python train.py --n_layer=10 --d_model=128 --n_head=4 --n_kv_head=4 --head_dim=32 --d_mlp=320 --vocab_size=3479 --activation="swiglu" --norm="rmsnorm" --norm_place="pre" --norm_eps=1e-05 --positions="rope" --rope_base=10000.0 --rope_fraction=1.0 --qk_norm=false --attn_scale=0.177 --bias="none" --tie_embeddings=true --parallel_block=false --init="normal" --init_std_qkv=0.041 --init_std_o=0.051 --init_std_up=0.0587 --init_std_down=0.0587 --init_mimetic=0.5 --optimizer="muon_hyperball" --lr=0.00633 --beta1=0.95 --weight_decay=0.0 --lr_head=0.00677 --grad_clip=1.0 --warmup_steps=200 --schedule="wsd" --decay_fraction=1.0 --decay_shape="sqrt" --final_lr_fraction=0.0 --batch_tokens=16384 --seq_len=128 --doc_mask=false --train_tokens=132400000 --steps=8082 --dataset="wikipedia_en"
Each number is 500 + 50 x the weight over its row's rms, rounded and kept within 0 to 999. Layers, rows and columns count from 0. Numbers have three digits each. The size before them is the row's rms in percent of the matrix's.

# q: layer 4 attention query, 128x128, rms 0.0408, rows 0-63, columns 64-127
# k: layer 4 attention key, 128x128, rms 0.041, rows 0-63, columns 64-127
# v: layer 4 attention value, 128x128, rms 0.041, rows 0-35, columns 64-127
# o: layer 4 attention output (transposed), 128x128, rms 0.0508, rows 0-35, columns 64-127
q0 084:391465445461541441564534539508497439516496472611442443486573552483540496408499460431472478502570514473523474472451553463440592562566495538509464441486451478505525487425487568471472495526555535
k0 089:538536528517454520469479539552506484488510502420542565475474507602508546459510491389538561506548564461448457502549516494583488532459515468464499566484501593449500474538561516426586512581494490
q1 089:559488453512593537447487538450474498501515556386530525520465532481579535524532526525572549520528519503502513383471557461477449521421491528469460567548489541578483421459612514448412514389532520
k1 079:497432479586426528502586495445502453496518531471548363484493483464551531523459556494480470490592373439486558426596533511430572525539406450463496594490504519427445534505545436475460385550506506
q2 088:439512488445421588504470411513480511513430387508409489498431533565460555526470527471488490546449487472467433505479483541507538455541535511506519449404451493446548648550419514548536465564457441
k2 087:470439534532631505569515508553516449495563542447417404434495496536497511485437459602537576488431544594496423530416535496548411514457560445469440395451540400549561524553464517593506526410487504
q3 090:550547494569544527534428545474436512442432498521554528540511559535482504556394568587469517496504416419543565496439473448498513440504452501504572519441390524462529473439513560492460515559466419
k3 084:570464526476460503477472582484561526511505521475495463530499538461570517510427436540515503538542517342510503423521525510447550572573546431519466565538448559488484538538536458418522468466588553
q4 085:556506476503581488502511560468483448520507489478523495594513426415567487477571424476556516494513491508469469415502622510422503571497554521539558598471500559527491456410530536460477494507512538
k4 085:471480441429570573422426509579502572550551388547496496539486525444491503515513505538475562493505532453455530474500455607463453478501472519562435550531423501366463528543603575438524457473469622
q5 108:565487518533606586506467546510505507462473559488528499495490528477565502487497462565568406483490488561532465420470482469517556484534591542478530409480466448509467571512398566489571561462443471
k5 093:482489535486533496566487480495454514453557559448431479510510549576507514459491652499498501429545517607448513526461524482519506457463556475504518510567431530510518544489484559375483601456318408
q6 097:497500525561529437565532478534546516533547473545491490411427582513547464504422552522497465428463564570453398521536393500478507527527524549442534418506422480574403556477475594492502583457521479
k6 081:465451439597431514461501472455529558467550580410534460513496496497470493528494493491495497398563589530552526551511508439511483555496466469582548431438492624466520392456572397465466455519476483
q7 099:583456559427474541459502408482504605506567441439531502491465561496523558519554455578424484492435472445523486430495455429515495581518457578461447513414432516446502518524504549467525491505552518
k7 111:511443429556540534523479578432505415608457481543519541515529529510633494410508511559485527542491494489454417557525491576493465508493542546498470464440422395519537560420464507467564496422430505
q8 117:468464515537533487514387542585452459467499550498522445580575534520455527481534442596523486494500542548441471408533496508651412480471463509596396513561538514572421491580469518445414486521479475
k8 122:533539471591411513504509474467514392537508577552574456534597445536514584407543509481530502505588579500459407430610473466598384549481550463499508475507511513492550413474479468502432530488502454
q9 117:448476589507490534567419573456500446545542461514501423463540509502561537482526477526493498504492487481576479606493461559460547447555495531599487389479447448511470528507591475496527455508449588
k9 114:557500549521438527482438565445554387620516496526448469470542513490539549543550433508615465501458590389481443535457469547537506498501513534541555471374469480489548489553506489486493544469531504
q10 103:458481428531484538447457526529544506518497486480553491508500547481481598472544539485568481512482376413501478524502456518560458392489481551625460544382443514474565496452427504544557462518463543
k10 101:581480468486443536467396570539568521421514463552505490453491500588406506549544489555490477489507451507512534476489551509485476475464595566528565537431455525457573554593469516485494499485404512
q11 149:507465554541516505546549442446536456462520520506511576546515507490561560546500497527509615490563515449538577478495588504517474417438553375532493439395435578478521601525493506524433557477496444
k11 149:542495548655530437524571466522500411462487494483504497491485485529458484487562496358493476530527498518522453435467597484500406493515536484488537464436404523520522573442482495484561504530476387
q12 122:425423409502505510473424559479537529526451519425380580537487590499506541588550506479564535463528551493504474491524469546450520500511479416550459546490481615448492434502474595464563563581470575
k12 125:474444480547417419477422578430582505489424498427595553467521541553452566521621544571447533520475415532587519513558497456469456455562491516503468603470507503447486440505468504406518592531477447
q13 103:486556489444417441410445540542586521554534574475569504500484562535542531575463484500547493579521424458591482599477517558535494485540534543522458520505500479495479563498485488404587476512498512
k13 099:443518498442539490445446514501488509518526504614468453396461544492528514603501427525481448502382469434526554523471600555546460474481491508514476503483456622546592566511460484440529592512465559
q14 133:485425480492643493554491524602562461482507427494422468613483480441460533578493579519505480500504481488504575537530536432538538425525523563538576582486485528357535445592532574595454495488487487
k14 124:496478504625597515552530508500488494527489559561437587513459503465414489498453609468396521455473525571536518559548561411498526450539566486481650572507538471381479459535478502472389496525375475
q15 114:521511593490546470542462475494515510493541498527544513476463457573538462419453490463530557494504366476518425484419489479487421475563471382491471446437425460464487559514479551428550555529523414
k15 117:572435463393516434504482511479538487557461597515542483456529485600513617570505534447475576477481560481493459488399474537505402415464469418511547388495466577563546547489564556496520493531415446
q16 095:450473496470496469522544470454477498494582484506481497527648509490500437456521474556494453389609538551541453506523537491457530484491452494545479483557481488516444586572462562592614567452551544
k16 100:481396503569501518438501488434542499515527493474522506469407567521584584374467517428529519561458462518467494604488512454469441542549439493542544514419441441466530453431428448522448476588487472
q17 088:411549468466497465469433599530458526451462564517501367475563523489558519432545445581578459464587524605495453523527551501516534449496557494443474515623517489604429500520487576494574517456448488
k17 093:619506534500416572501572469518527477546496526432576679545396532531488529461455524397455567522504445441486501492472498474520516423530406514597502601438467549495492487435516454540456458550493470
q18 096:631487458558541533480508440527540507464454534510542641531470414448460506522461506462447503556506446400552492555539549504516477375513421463537486521481485588414530449476580384524433486559533574
k18 093:502512591467594522519528523459447516511545474455487473520464480480532451508514569588470537475504487492517587501524512474482533566438526433410435582534517509509483561497572504359543482482434435
q19 090:563538548478515488580543416571492520484512561527547510551450506460470482441555580552482571494503385591488470516450439501563497432618505559435509505507514478463549531492437526486459627539526535
k19 096:630497472529490446428515513430469510504471525514487597462459471522552448480496503497432565498496424468539539624565579550537447503503452502485512566454502457543551485482539522536467546416469475
q20 112:500501556517556476552452564549439456477532490424462441424492558426551546415499459565468454460480478576506458592506552475518502555472514537462476373493510357559447554544486560584559483466501468
k20 102:423528520526571390531422510487526405509505430531421472520589488479462473445454482501532459510425495610477445598444548462609456473586466443469516429491468436526526495508442563569497472498391437
q21 110:554592550509546524443455481441527500502521467484478443510408434432543535412488502512397571467454565452461437555552434523487593535468548455494524421431517393516568514392496492456437472529522569
k21 107:546574557621491419534558398427404550503454507515511604494573477458463469510568468559398393484545475631612536503570537440548514538486534530474554568493513533490405446521529492526537525539481465
q22 115:507561470520443539437471445412500547459463501472617537543552502537573534559557432453558519516552462464460514507500503505483523455456438472576486567567524567497407390425611502451486545469575567
k22 135:546576441532374471454501440492496534505548517464596549458510477520453552495565457549402532534599567500441519441560500468462571608460499492528431624590523618479454413419526398508531497536606495
q23 112:490577482523520500520556514579471527512458551492516481477449488444538387573440418443433567496475465519468558577505514580516562418518459538419504561436494489478507523480514528624487476503460493
k23 120:539591575407501542449439591562544447503523390479487505434427620417504500604538510462531522521454471507536544442549563486617554460419574488483588486491542492480564496532472492571480523486515503
q24 107:536482484481528439476479553498558536377449475484470449498370513529463472503513498505426524469528411566507488496386572536466584556564503622484568515459400512462526477420497482442554507532455435
k24 102:622451563592502467603605504525593556374468509511511530483537465531471510522447489501466597483509456490488608460514474425501477545501558585477458445503531491521488392447507481428443543398562537
q25 115:451477446484487488518463537508519604454365509508495590402450320607479468556486427555456498456488520513513533549509470512471465435555499500521509471538529477464407506494470498483444475473456434
k25 111:516513461407512524550612452459429574593422478464514493458524484524605531604495505508575493541465483420499480401459480529481510531492527446545415474430411437517572511551471503532537569461436449
q26 111:470522577498456537454457400489414560490559506511469558477501467570517511443527497469399360553452542504547472464480452519450594503480476535512527442579547441507378537523463476536491525499475638
k26 108:476469505426499645421539416484532527468495511487501528443554522473536620494525481448533446517458526524441502418584462502480516469517401479555508529539499439567498575484495525585568452475457587
q27 109:493510520515452578534596507520492465527435494501459516523396488448460520594495513469486468397543517398525420377580444546501538481479499444520524456552504610524570430521505444540573497442485487
k27 111:464575478602521433529500511472447514503545590521498551593554482530486562487543534563507458498421514454545539458568525485477514501479505588503494678487526516520425415517575507484579489514523407
q28 121:462465493464501543464488476516503481476576361443456517507493492469517612413536490589521525560473415499514420527417511527540535498558570516442534483456527436547652567511529538489533486547562579
k28 116:471531408467569539474470571488490555400529455588514496486465481474548548466564422531499562552496521395498519578548502502526503559561490541439422486466431462478582502477552550490567510515511637
q29 109:506454532472507419564491576468521499492450474513530538594568546539484517561503595549455503586460473411587522532515433522387475553549352469459445448458525469522500523423507471461526514546505529
k29 112:530512467493534494528537474455505483525413535492542593430388474518613410509485469534449494539411414477523494564439423484487456469533507600611516488489557531575460499502426429422543423471462438
q30 124:513482590419493449553545524449474559491527538541399517457437426573360453525551606550517504488489503518570553547507591422540479476522496512464424514483467514517551438448489462384534516471497535
k30 133:520476511525457490614552414482472496450569537513459524481354477547453510573555494588456508506555462514465560487445468441518565456577430483488463483547529587463529425488480422422458476492599411
q31 119:589529458445541560519569472479517471384467550514410556497595527543464546487585549561501494488552521575501570429564509521551456421521613547430506588488476440474515431536519506563517468588517463
k31 115:483414516529513504576566456469518388501456463472437553460498513550475494446515454525507531534531560488520530435578450520497544530479394545418480517410448481422515478486489441450459497544500505
v0 104:527492510458556395485477503493450531466469457467470531570550560408521526550491492575521609433415484456447590490501570503468594572501477578453457468552494428552409506548612601454524502492508594
o0 113:479426459481614509486416531465500433531477538597572461513410522536477517445552480457501486454570546489461499515574512496419475454391419425562489541408445522441447481454555441458472428508480425
v1 101:508505523525434505526530501497585506579536568506397520519517534518396480425552514519521484535508463540380411587539560560464522506477485545507442515493511463650434437539451416518491510470586440
o1 109:472448403486520530456477484498506537485538466460593554497492549581461492560468521435484563494499503482541548523547464573524522559554490521528517436569548434460534561462570622499538520468453509
v2 103:485504523494439586537473483578453453568499481536491507502531494490424401613550567491514527552563472487498502460435519591492616563479534458428422442484417533550474486489499503494438477601559557
o2 102:524450436482522421472548530481522511469521619467445490437515441447586502462407464496457522490441468552559524531544496474441441484486438375529563452475488532479474459553617546571519540486401527
v3 104:489467474448527506514489504476505496517568476516458474592590612576403510345521422492577518528527534431528552461521544513545483568585512510526491501471550502435517471551517558576573490536504510
o3 103:521520550448505529529445455508572482459506524545484586518486527542502436567618626420530520510566447591453551494458544468506488528505487469475507507384541497560524506528484447478441543446503464
v4 096:497504356522568612524542518492437454488477373514443522536482461461552441425468566555558613526484527475474536481589490515487467519474511502463489476495515537504573467514447513562476515475451520
o4 099:537471511485392580545508408528568443533514506496537440546527536546654503537514506427514532497518448505605482542431587471539423454473479477498574507532546445481470499459632473555494546477528530
v5 094:439379494484524376455553527468450522579453562531487501598532513467445492484501510491520518541569468478559505495473413655430539529479573552478513496495485452491493447524539487487546499423552506
o5 097:581581513486420609496471452497587519404460437476463566445519495504572446419507527510473583509531516473419404493546468583585527488410467481564529555537537471480505497448540600500474479387478568
v6 096:504566510460463545415516468527447547574543568370576509559578439564460533484574580386578443502498470501510582541447500506504448522556512502563436431506510450585550495515444517510482544534567492
o6 094:417436535524494482494467478464509451473537507496402537495474541476449512435462581511375569585470567465525359563512521542476508598512543445512472536456526558431503582543514540512535516544516532
v7 095:549387451439514458487503552524412445506564473496548557510499586477512505498447560565537488516477522431576453557538481491511484494486451434488441493500454545473471440481556587524455557550483433
o7 086:488596520369505600415474406435462516488530430551425442518510578473557497517563457498433474444475465592456518445438583496474520525498587519540493555477421458514574545516452488550512486439484582
v8 100:482420503475584553430491477537569546394493446521461435598495571493431505503474439502517514385416496665483479441558498488497526485491523587497484480527458541482546494409443462439463514475460512
o8 094:563520429416465548417408543511538492455556517463551465443452545482558450427517601558482468530474518488514554469510502562552546502519467433439460497547560490434463520480545552409430483525480480
v9 103:531463470542558396437522443412514537475611482498443519529542457409530510526491513489518445480456484528546488529401509518486488502458548497452486562501558434433532565472471423447501506548456466
o9 101:432540568399418559498478566534482613455475506475575404528636518503504502487568503544523531463496498423425573484531497570533454436597428496492425523589451526537466516493411485539506498488616536
v10 101:473424533526567598483461500546379492519479601553548532552556480541557610537479632556528600554450487557512612506479481471573492538481396504431514514602466511510498530423570521462493491526427490
o10 087:517549613487430428493416501546406453471535468575491593406474523494439550462471478469470428493502459429496479565438495543519498532561459554510533437452465460530458540536479480541487526430521591
v11 108:534423466466538451534530561523433494490455551539516490469485429509412568616434428445544520386465486453516567464455445513453507549505422464541543453619426560549521518543520526425402603392592487
o11 098:530531478514469611466451442534468416574521454569454503430497512492504430486423444507515426509532542445487513394616504519493476462447555564482533531513536449507452573493415559482416415550463490
v12 102:523489515489445551455456486511544451549525440441436470529517469439465577534503548539471573451478534423437517470438525466473579558433566523515426497593472470490553548498442636534424485494547580
o12 097:442430517527566496497420502498462577542482553470482427472544560572438441451467505417571554509506403557486538552498416541415549409412423482593470422492550519468433412524477515407465511478417473
v13 099:413486521564437532436531561479489456532434511532550383517425500477521566589462544470425399391558548455491506491519536501491446571471562407524570503494507489512509483427506604481498445577510480
o13 091:526508541613479517564431545525453538572478486484539608450508482424444516529475379588544510518420578555508491527556455421450480494565527563516504447477555550466565435469562521443537498526408471
v14 108:524464523431574486436513564500492453494523553472565467551477532493514596531527492472507547510531534463434553514457484548472464417576422514515534520556547537578441536509463524525555444588525488
o14 094:501521536486513493569404504530481483495458490483453569496474521477543513472514535489441413543582474530540465509585529497386610606440497541532474465420455552572493509499494509500514494477445489
v15 101:502459545516491510488517626459633541558505438597461549578511501535476435523527487628573501488428462499546540447505556519557485535586530458432486543463472409510469591469560515467541514443548522
o15 097:446517554405417453540444406454399476414457493491609537583538571510560491481444515444441497449477508489481520570494482486509414501448472566490524437574626503552458572385453422487446492510479494
v16 101:496514432558448541472453503463457470496524490439502481426532532546513602524522479475555530496565459447516479510443493563489458538503497445512502447443443487446626555498487584411476404536523523
o16 096:467541486441438512477492538590469441406427465498493472518532542509501479556522535478486554506452438489401485436512470479481564494493540585513576575511522532489560325583501475474533559531565513
v17 102:515416405548506428458475470487459508534501483498563527445538472597500496503565439473481458493552566551568510536507573512476478501577467482459520562428411526426558457438498488545457439576463539
o17 104:496453509561439478385452456504452539487546459512431468572474470489462625499457554475405458620543531457443584422488513462564480515571519540570431501534463492464586433563560449523585528437529459
v18 097:547551507510483529462583528499491576501499594586432372434439493558510441481496446457459541518527450410555463613508480464499501517493560528470519543590530529598383488537452561508560470519528428
o18 099:431531491459506547473486524460455486490443600418527492399535479493475538496427449552493494522427464498469512398467452468470527590468502438554534442465491548457433629538535513480447428404495503
v19 111:532549558527552515404453501441493477528484473419527484543472458492527559488460529499564539554590508468554469590577503498613520463525480482509441565379448443519533540523504543541487443493484596
o19 098:596497452491451498555532433461538500491468437535484477552509497539482454595480511481537437531474432542536554462443514442564352521499474478557564483605447614430525401533519440565496607393485430
v20 095:492579532561472380572627483613506561527559492480448464503539504525429478490541407335471578406600421469456480492467471449496455478505494474442559455531542473520540502550490559533566545474542532
o20 096:460452434498451585547465530489482533507398431385538565431534443485498497548501471568438508480471404589567524443475549585551519626465552540548533538474496564550547451528542523441500523498428540
v21 098:535555547479505491431482568495518447440576446472510432531506430466564455420474445527436529503529450481449436553515510509408475449495572514569553570547572469540463405515411487502497498480609440
o21 098:514504537511512523490504440459577528530451598534430523504476543558482479552431464541453466392468573520496509526521483549567517519493531472529452431380531511471499544413520465525595519582454465
v22 100:565476498630538608510445482556552419561545522518531520502536488486451504539509520480489534498491525478475382567560392529509449441414549509483535509541511505609491467523535524530449468480461619
o22 107:583483456487453404542551587442479529560514481514499534496541440508477428536488435495564550516506457555508475526593533515495580444501478473502531501470511493417548524409394450545552593458473495
v23 092:463442560526483539481428582588482510587482478474546456513382460508594471498490455469502459513501527464526493593484487398511430542596445506511547431650510473487534587469504450546547442582455506
o23 094:531599442486545552516519480426516491435533567548499531492544524510477443569548517568527441474394431488469498466562493589457601467458639516545568502465553570492576441527491520484473537447492521
v24 094:551450391496481437516510531550459435541489516464470531491454445411522491442442553467510497501498490493395523541565456454508504531578525446486455480523500449518531491510542547525487483403498591
o24 088:401504499508416509420452505318373528473439488503517521504466592507466457534519499520446364526556559500543507559402573579481513476389512535600491462516467488543534489497504550343556550574472418
v25 102:534451649552485524578626467408517529466561596545521533411510535504434531517468489516437495579521519514452536521438420419438504487506462533467465604524503410423522514434451518502532429514397556
o25 103:544524401518470432549471525569512532596535515480551550549607373496529515587473529498530462525428449494504504598538556534596440565477523524489451573435489567512457534568495421567489574557603486
v26 100:553475515528441482434599490464523563438557539567415544459439470510416537433536411466381471561477457528555527537545519553530476498493570479416517411562516534433432492516410477443489517532466497
o26 093:583448507496543484601455617517588473515523570474440435414496496585447453470506470516508401540449531474489537492471539473491567546482564624572484495553536610552459456485456483553460469473491405
v27 088:459494445446500440507551455469494519581442452454404543454513516527458366477505531475524526507515473517454445488480563569513533492525496530581494609559501569524523601562517482567565490592520543
o27 086:520552434606426590442452549426549525529529502527518523579441560499519621496541505418567491486487478481530482535507521456561378538535502417558561427468558496494522441512488562491537479453507432
v28 088:599498472547405484453475551515522581472511468427507537522498554615573520467500518442507486509506535558466445583435503415492615504435485506541464488464538577435525550579491508505515549490453420
o28 093:497420579489521527409523550482484498507502554489435439533499473362471503531524405548564476552499457401631526580539470510518501575495574560452501535559470515484515523469502433415559456534481533
v29 091:411470497544482451543495456436465549437413435420436480466521489491478542459528510470495491503453580534584513496598551423418454479558485515416512527554516581415439508504568569541508580493486509
o29 097:533503459602506582405410450549514486463523481584478436524466556454475479493538497512481477531561547487469523458389456474533480567515473558571490496503501473566470446498487463628516456536384389
v30 109:475564560537499422377597436446448461466556519544425439531456529486489528491546533470505382486425514513508545518501500373617489469525550475472455489473487570527529540457559477500454522544584595
o30 102:430413474485468527498534466511579538534513515485461520531527436498494526464517583471519462502577528521348574546433510493383405559550461566534529544419503405523459489539373488417509536615519440
v31 123:466356457508569468508544425472509581563477475455541453596495509504568504479400489506494423548482509483544464434471486502454587476462385494535415483426452472581428566456495510569564499472523436
o31 102:479515505494524435535456545542416463526511425472495550521480593494494515550643558544526560560528433464444415567438486467428516496415536465500560546501448474513504514591422458405407515507544499
q32 069:490537533445521534474478548530444522473540427450516534509526497496504464462482514503410474534560419500418525515490477517515389422537383589535494418653566527519550411538521545456522508503540550
k32 092:499430489541514495504476457477515476483538443536472466547527470435439471507554451459546461553523356500595518480537451538495475533479528464398522484556447383539598487614367481586499542509438510
q33 065:511534538506441445584530505530524519494547484573533502497514604507521436508485554559530460577540489520481476450435589583495449343537411552474454457617537515499587458501577468497488478558466480
k33 067:491455474450501446526491513548504438476551543536437424536546622458536529512425459476564426544485421555524513530440483537517421501441445432395536464534501455559558528558408530489501517471497455
q34 086:666514504587553467484530483517465527597559491497519480550456536508496563528515574545452534466483557515470536541574577525407494581452546461550509405491486596555530484515585492542466446523521451
k34 100:581496452564501432486499495467504440546418509426531483468450481456513544537571528555481526503587524504431499468438540389481465514492577470549531410462416522542463494522528451447488494586388521
q35 091:520479492482528518591470538497475532407465583445551426558381539504490414489511626493556480468513358476525484515394559422492398440516580529452507561434483479431519536556479560495479438448482474
k35 087:492592568458504545510544454508470430493586413535538457461377496498496440536522479489467507525525393574582471434427499538439448545505461554495534471542493443510491541543539440463570488537465464
q36 090:482509496492566510452338576569398425518560463574520507503450517399565499542457506487562511415457532500514520451540512437515535547581509573550486575481453476532470595517464510571530545412518551
k36 094:516518541494502552519523535442509561483515435500447528383505489481444461550580438554497516541456493532505495545456546543372465519438469523472518436460538425502578483497448424500482579536432558
q37 126:553425538497635478554481507499548478495528496471483518434507558466528537431540589535526517490584531609615544456487548486480439539513488542448564448392455435516560548576503592485427485501453476
k37 129:447506475486512420513527413449528519562473560500421527525538486542467563476471574471566500533483485552507480526334532452465428512579518565501524420474478473481650558548466544471525528606474457
q38 140:508445483539458604443555504494529480546518501478562507543523407556493488528531452556516533545446472420461595528507500478492412460412435476560463545583555566455471420488558419433522500476506574
k38 109:501455496582360540546540543533511542527551533506548493496532510473499397502465455481453496608532559457491435477544438507459536508423492490546441577469483523500480447412441452505490482478620591
q39 101:442563522409427533471518446656439546464496448564546462479508527472450494462552572540455501500440427437458384459463505456550441515533415478450458522500560520519504450520502506599560489482506485
k39 111:476560452410478528466489436517405441504491471478543514536454425388458599599484476589492520499464529429452504491558536447528534533500537633477567512470526459476434601483519440483521472523536453
q40 114:570550510448337571500389534470577572517484433443574553470526548545506502486507503447495550560454438488517437509433434469417569532464477452509524514558476406547490522555501458499574474496507515
k40 112:437503525481455566491439430530526597537456472527512529549534571543535488430413397541513528609473558601517499552555491498507501451431523517460498614478506449506527521448520493559479484550576590
q41 122:526596549525419591463427479513483451514536439449557525537484508576466591513490444495503575554406573480529395419554502517556505496497522567509477459521508546564514483594556524471518540451573480
k41 120:601496553571522502461527471474438477560491568465548547527524537463597670445546402534481571498521550512474476491492461575461469470545573548454506485518505546546450538439478514444554478574507454
q42 120:476474578486496476520587545490533455515564527559446391471558506412608493468473480502585494458475501454458446516447540473420506477479550448517464510498666466523517542525562501425475472504486447
k42 121:518525439548583479518487550428605453527589511508415407505510531449429510443515548516494494474450540509505406476511527415468522537470517446528403506536552490481435534498520470526495481498509467
q43 147:510440565467498559512536487510423467574531490555459471557449529391469555402565468568514617578525503413465491464549482536548461452494501451503463418489454566549514569587517485478460546513477536
k43 138:512497524515492415546443540439482447593552430484480442522425447491522534524514493532501551448452531515483412492500579495516446571474566449491480411378403607493514594592501468431464522507493392
q44 114:564413507529466470502533601517514381541527467501429526572494467557478443511511529582527522507441582504573496530468536542435425478480578432516463576492518562475590417547452476427473479518494523
k44 115:551530416520445541545488447536514476524504522492413627573406417528523538476498504494628595503446494432558451471514472430531547501459435528499516421474533558360509462530470522503470530435512449
q45 112:489482500460478486490549458440462426464499478500398571398423455442533477511523466527446534524491480500530498546497551484533547481449533399545489488423400479506513468525453492535503440453435406
k45 102:459533492510484551467450535548515447557493382455578569419557477465445455501506444460518481517529395521500550500493485454488545506536495477517504355506553510419507536464489455544526507468377604
q46 112:508477466472451511554499532439581450546555494538459466482567607510599545474503453482623543492460505503529481590511510466428407504511463430546529556449475499497536631516447518519541515429606433
k46 115:488465401543474506473456477499560532595554509513473441481527524613522434466537454491529468451487483428632418489494470513415391513495509462418551559464526581465589626535548546540481535494554569
q47 109:500438461538481521509552482471601604506461516560491503422485447536453492568407502535495582435490608446544506589467491452410413533505455477428429487485564535405539529484536423510538550505464481
k47 112:450428521483419522502491507484594488515559514374485521532492479559494503514533626522473578448436492487640395513509554472453538481510549511573492530440541583460455578435479491395536512446524446
q48 091:531506454539496445515513458512430590499528543490566490544504505490460486444516513519508566540496601438505516455561535558477502571498462571536562504442559529537490433509652498516524370531618515
k48 070:494452398561427464534493565524400521550439483538498484601473500518521555544430455531529486502502548595495495507491482510508509486469503382427476429545511435503474486508450452461468568411458462
q49 085:528492486514477558527522429555466529551490528453563426524503519478475498513561484551528544482551499520456492460586572532489558545488588561506464444469581611555495518485595456602487545557520412
k49 083:441499455570534563448530524414481434523509509424497479479501458499526497555538436524463574555491566518527451522557538479463477475479444470615420476587499547533449479480504529455458538478453600
q50 082:487508428516515523385415552497399509469559489552554575497541396438529540499520480585462464523489581557509488567586568546490587480463439494436489461535501530480545457516460501451457493563502558
k50 085:507480481443538433528587539411429595523427504486572566436435462547462558470467489517496482458565519502518515405566545464492470465401494506486477508504466503423476462557515499506570450467449508
q51 094:486539533535482464487494513511621496534520520480493497417475549552437557570450539484501485410486484554516441592419462433471483502493547486464613495370447433485621533549482522517470546516420415
k51 090:520447557551528416471468430472544429440499569515425514466521516510526620564513560436560414478509485462414543548398505540583467451589549537526574496446498493563509574548475479521516526368480432
q52 112:437494518498552531456533489490489519502496453484469518420477453507569488428538572444544413381478423525519505570483508505480463487505489461355537474470448421518565596450513571511564555535446485
k52 101:521582498474481475535491502567514591484479516474398574515515457510469441472494470534514526514491524506553448509544463524528417491460433383445572484439530409406475569492431523541589464495531480
q53 121:497574614434503523490559543469544551517454485478466458419437521472499477518435571482445539509480474509585520594449420439456521508543546390476607445471488417467511571418409505470527535606465472
k53 100:448471511514491469518542439461489494490505521531431483528529547507472476516480559514473417504517467543457489505433555502488440505451505398523444405512445453590509472596366523531498603464396468
q54 116:445501517489484466530487505556469440564526495520513447440507480449416493422440484493495510449444463495529447530435488472569457497551586577459478507426455430490551596579418544504639492534522424
k54 147:507490586479499501502536544476486492438521484473452565424448476467451439550534573505492523456456457599561470580395552441454432409567588539497576410392487417495582595467446462460496564554379468
q55 110:495462388501490534510389494428496515522576511586575444569467551431465524487551516426527453557623453515460513518553502583487550503464519544502428449555524507597536509450468535468501477503503553
k55 101:503475555463605546490472461542412480459538529582576426497530592534443416404549411523430473559447464478476442523508500464411467534543464510494455577536458465522439596537613569524527536528538517
q56 114:500443486466500498413469499534531479591470460443459465504503438415458489474501520622568563475465609445495521514525477506492447596526404443400508571460484529602513551549464521487433336460501508
k56 106:541518533464484445467496447566546548564454413461419448464478409400567520414553522635442544474448474541565430529523475561482447513484520471467502500499533428484509550576500536549499464578525451
q57 097:425490524511545528444526588480475458444458529386470544521450487489514462502407554474512521447567511485538478479391493467441507418504454565362562404525582609580501523530497499488416428449477534
k57 096:568486588511535569488577417553488434473556507507435558495425513491575489360500605375430534494498466552578521485531496440480513445499530463453430376434532480518370444540514533475460472454522414
q58 107:558523565457409523411447488513490473473423546415445453443531473537442579467434511530488479370531416403464454481475473507528571543471585462544490589570495547522550485620497466478490460557440485
k58 110:543559453596454523457496564440594436590435522484520499531448357447545567390537578534483442540520518496499482569551556390514563512465481501450396517558456464462501523529496535529474547461507482
q59 125:515534521529469447453531433516447535585495475506572489440458518508527527503412528482516450480563584463459493485517412493467612566465460556482514447529533489498410417386489486467578567490531505
k59 124:543536532489507505525503512496506573511487434395511502517548576505574495533521512586499522462503599532402428553563482573520484477479536531499431549563531457559428401486512375428619475539502526
q60 105:420441518508431514474544548493523444508433514509495489497526410494497477472482417473505508526560532528526530467552580501475420449484575494424528482452432581546531447561525507493497539367524500
k60 107:473358471527555480522474458509512442533574514426493397500485418461534518494613592460595526545521467457547491491488605480520550452507558364465492391497486567508531578511550477407533506464476414
q61 109:479467461645430504468454467531520541526448521466601581466511459408565511570476487501480549530464440440559563487472528509531408415605551540548566552478423456632467497501512544512533574529515479
k61 113:491560543458502488500428553546520554492560499554518571469546480544542523561483478434463563410452482477547502568548442541574513489538485519577423472434394509584562469477476488463553474533557495
q62 110:497466471482437540575441541514487446485485515499399521438504444540442471477466529509494459495574576533501418500486464505534479425434466487504464553583528556563532576581507480478485477525617503
k62 113:594423438503534471569460496433540564605519452527468463602462404504437572400524515494442487497536431507533585495570472495498444519472479451476429503536545532435558452558511510442478450499536458
q63 130:562542523477517464458442458502487483461578431501488421495525452455590558451523455427446462629569511543458453472419436507543517528556554545509489518529448494406453542499441575527478569484451522
k63 133:476474502490443454468482609449536498445477544509498515467582569527444510550493485477480492488482509568419406473417532561493433563571441558419505481525407492559476500587451518385422471392438523
v32 103:545578430526510473554462549438456492455516566465533452434479586528535492562474417491526458541510597551517540591434546463438459544537501528592533494515371468492482541565462474399482507490469418
o32 102:499458581520465483395452454561516425563436565522498560461463561508468497462551557564590556464544543435571464525480523483496481544531504476508504458519509564492453462413440454514496508528509518
v33 111:464566513490523455566437515468457548438475471521511501514475425563510473536522474561456532487490555462559561549563515549557394573492444510486492460446388513483464547505514451401401645419513542
o33 098:487432500536520432501517581561517478491530540467464619496491446530492522438417552444530435481453500474494516522644467473416525469563481476426537548414488519539422420588547525428559503448487432
v34 093:516479474421457490498475524405572509468507503460510508436422492456408581452526515522424475540406533505512480473569581605540522569452549365412440533466466558505493483493474438450525472501434587
o34 088:544429433591484438585497475461390487504481523487460580544460429528497502580421495495427428469521504516531562512531523488490490400558515408501602454440493407482507446556542457521514629398484494
v35 093:467574489478473508559458571496522413583540401563462534414431461486429570399579505514564530543496566457568443496509492498395451511528472460460450437537517489431438565570481465453496465496442533
o35 106:595508541482379373484439503502412537512485528407568584417486478495477489595411527482474425465509493565498547500586535444507544518545509505515533449500460389529567487446507489530521487539501519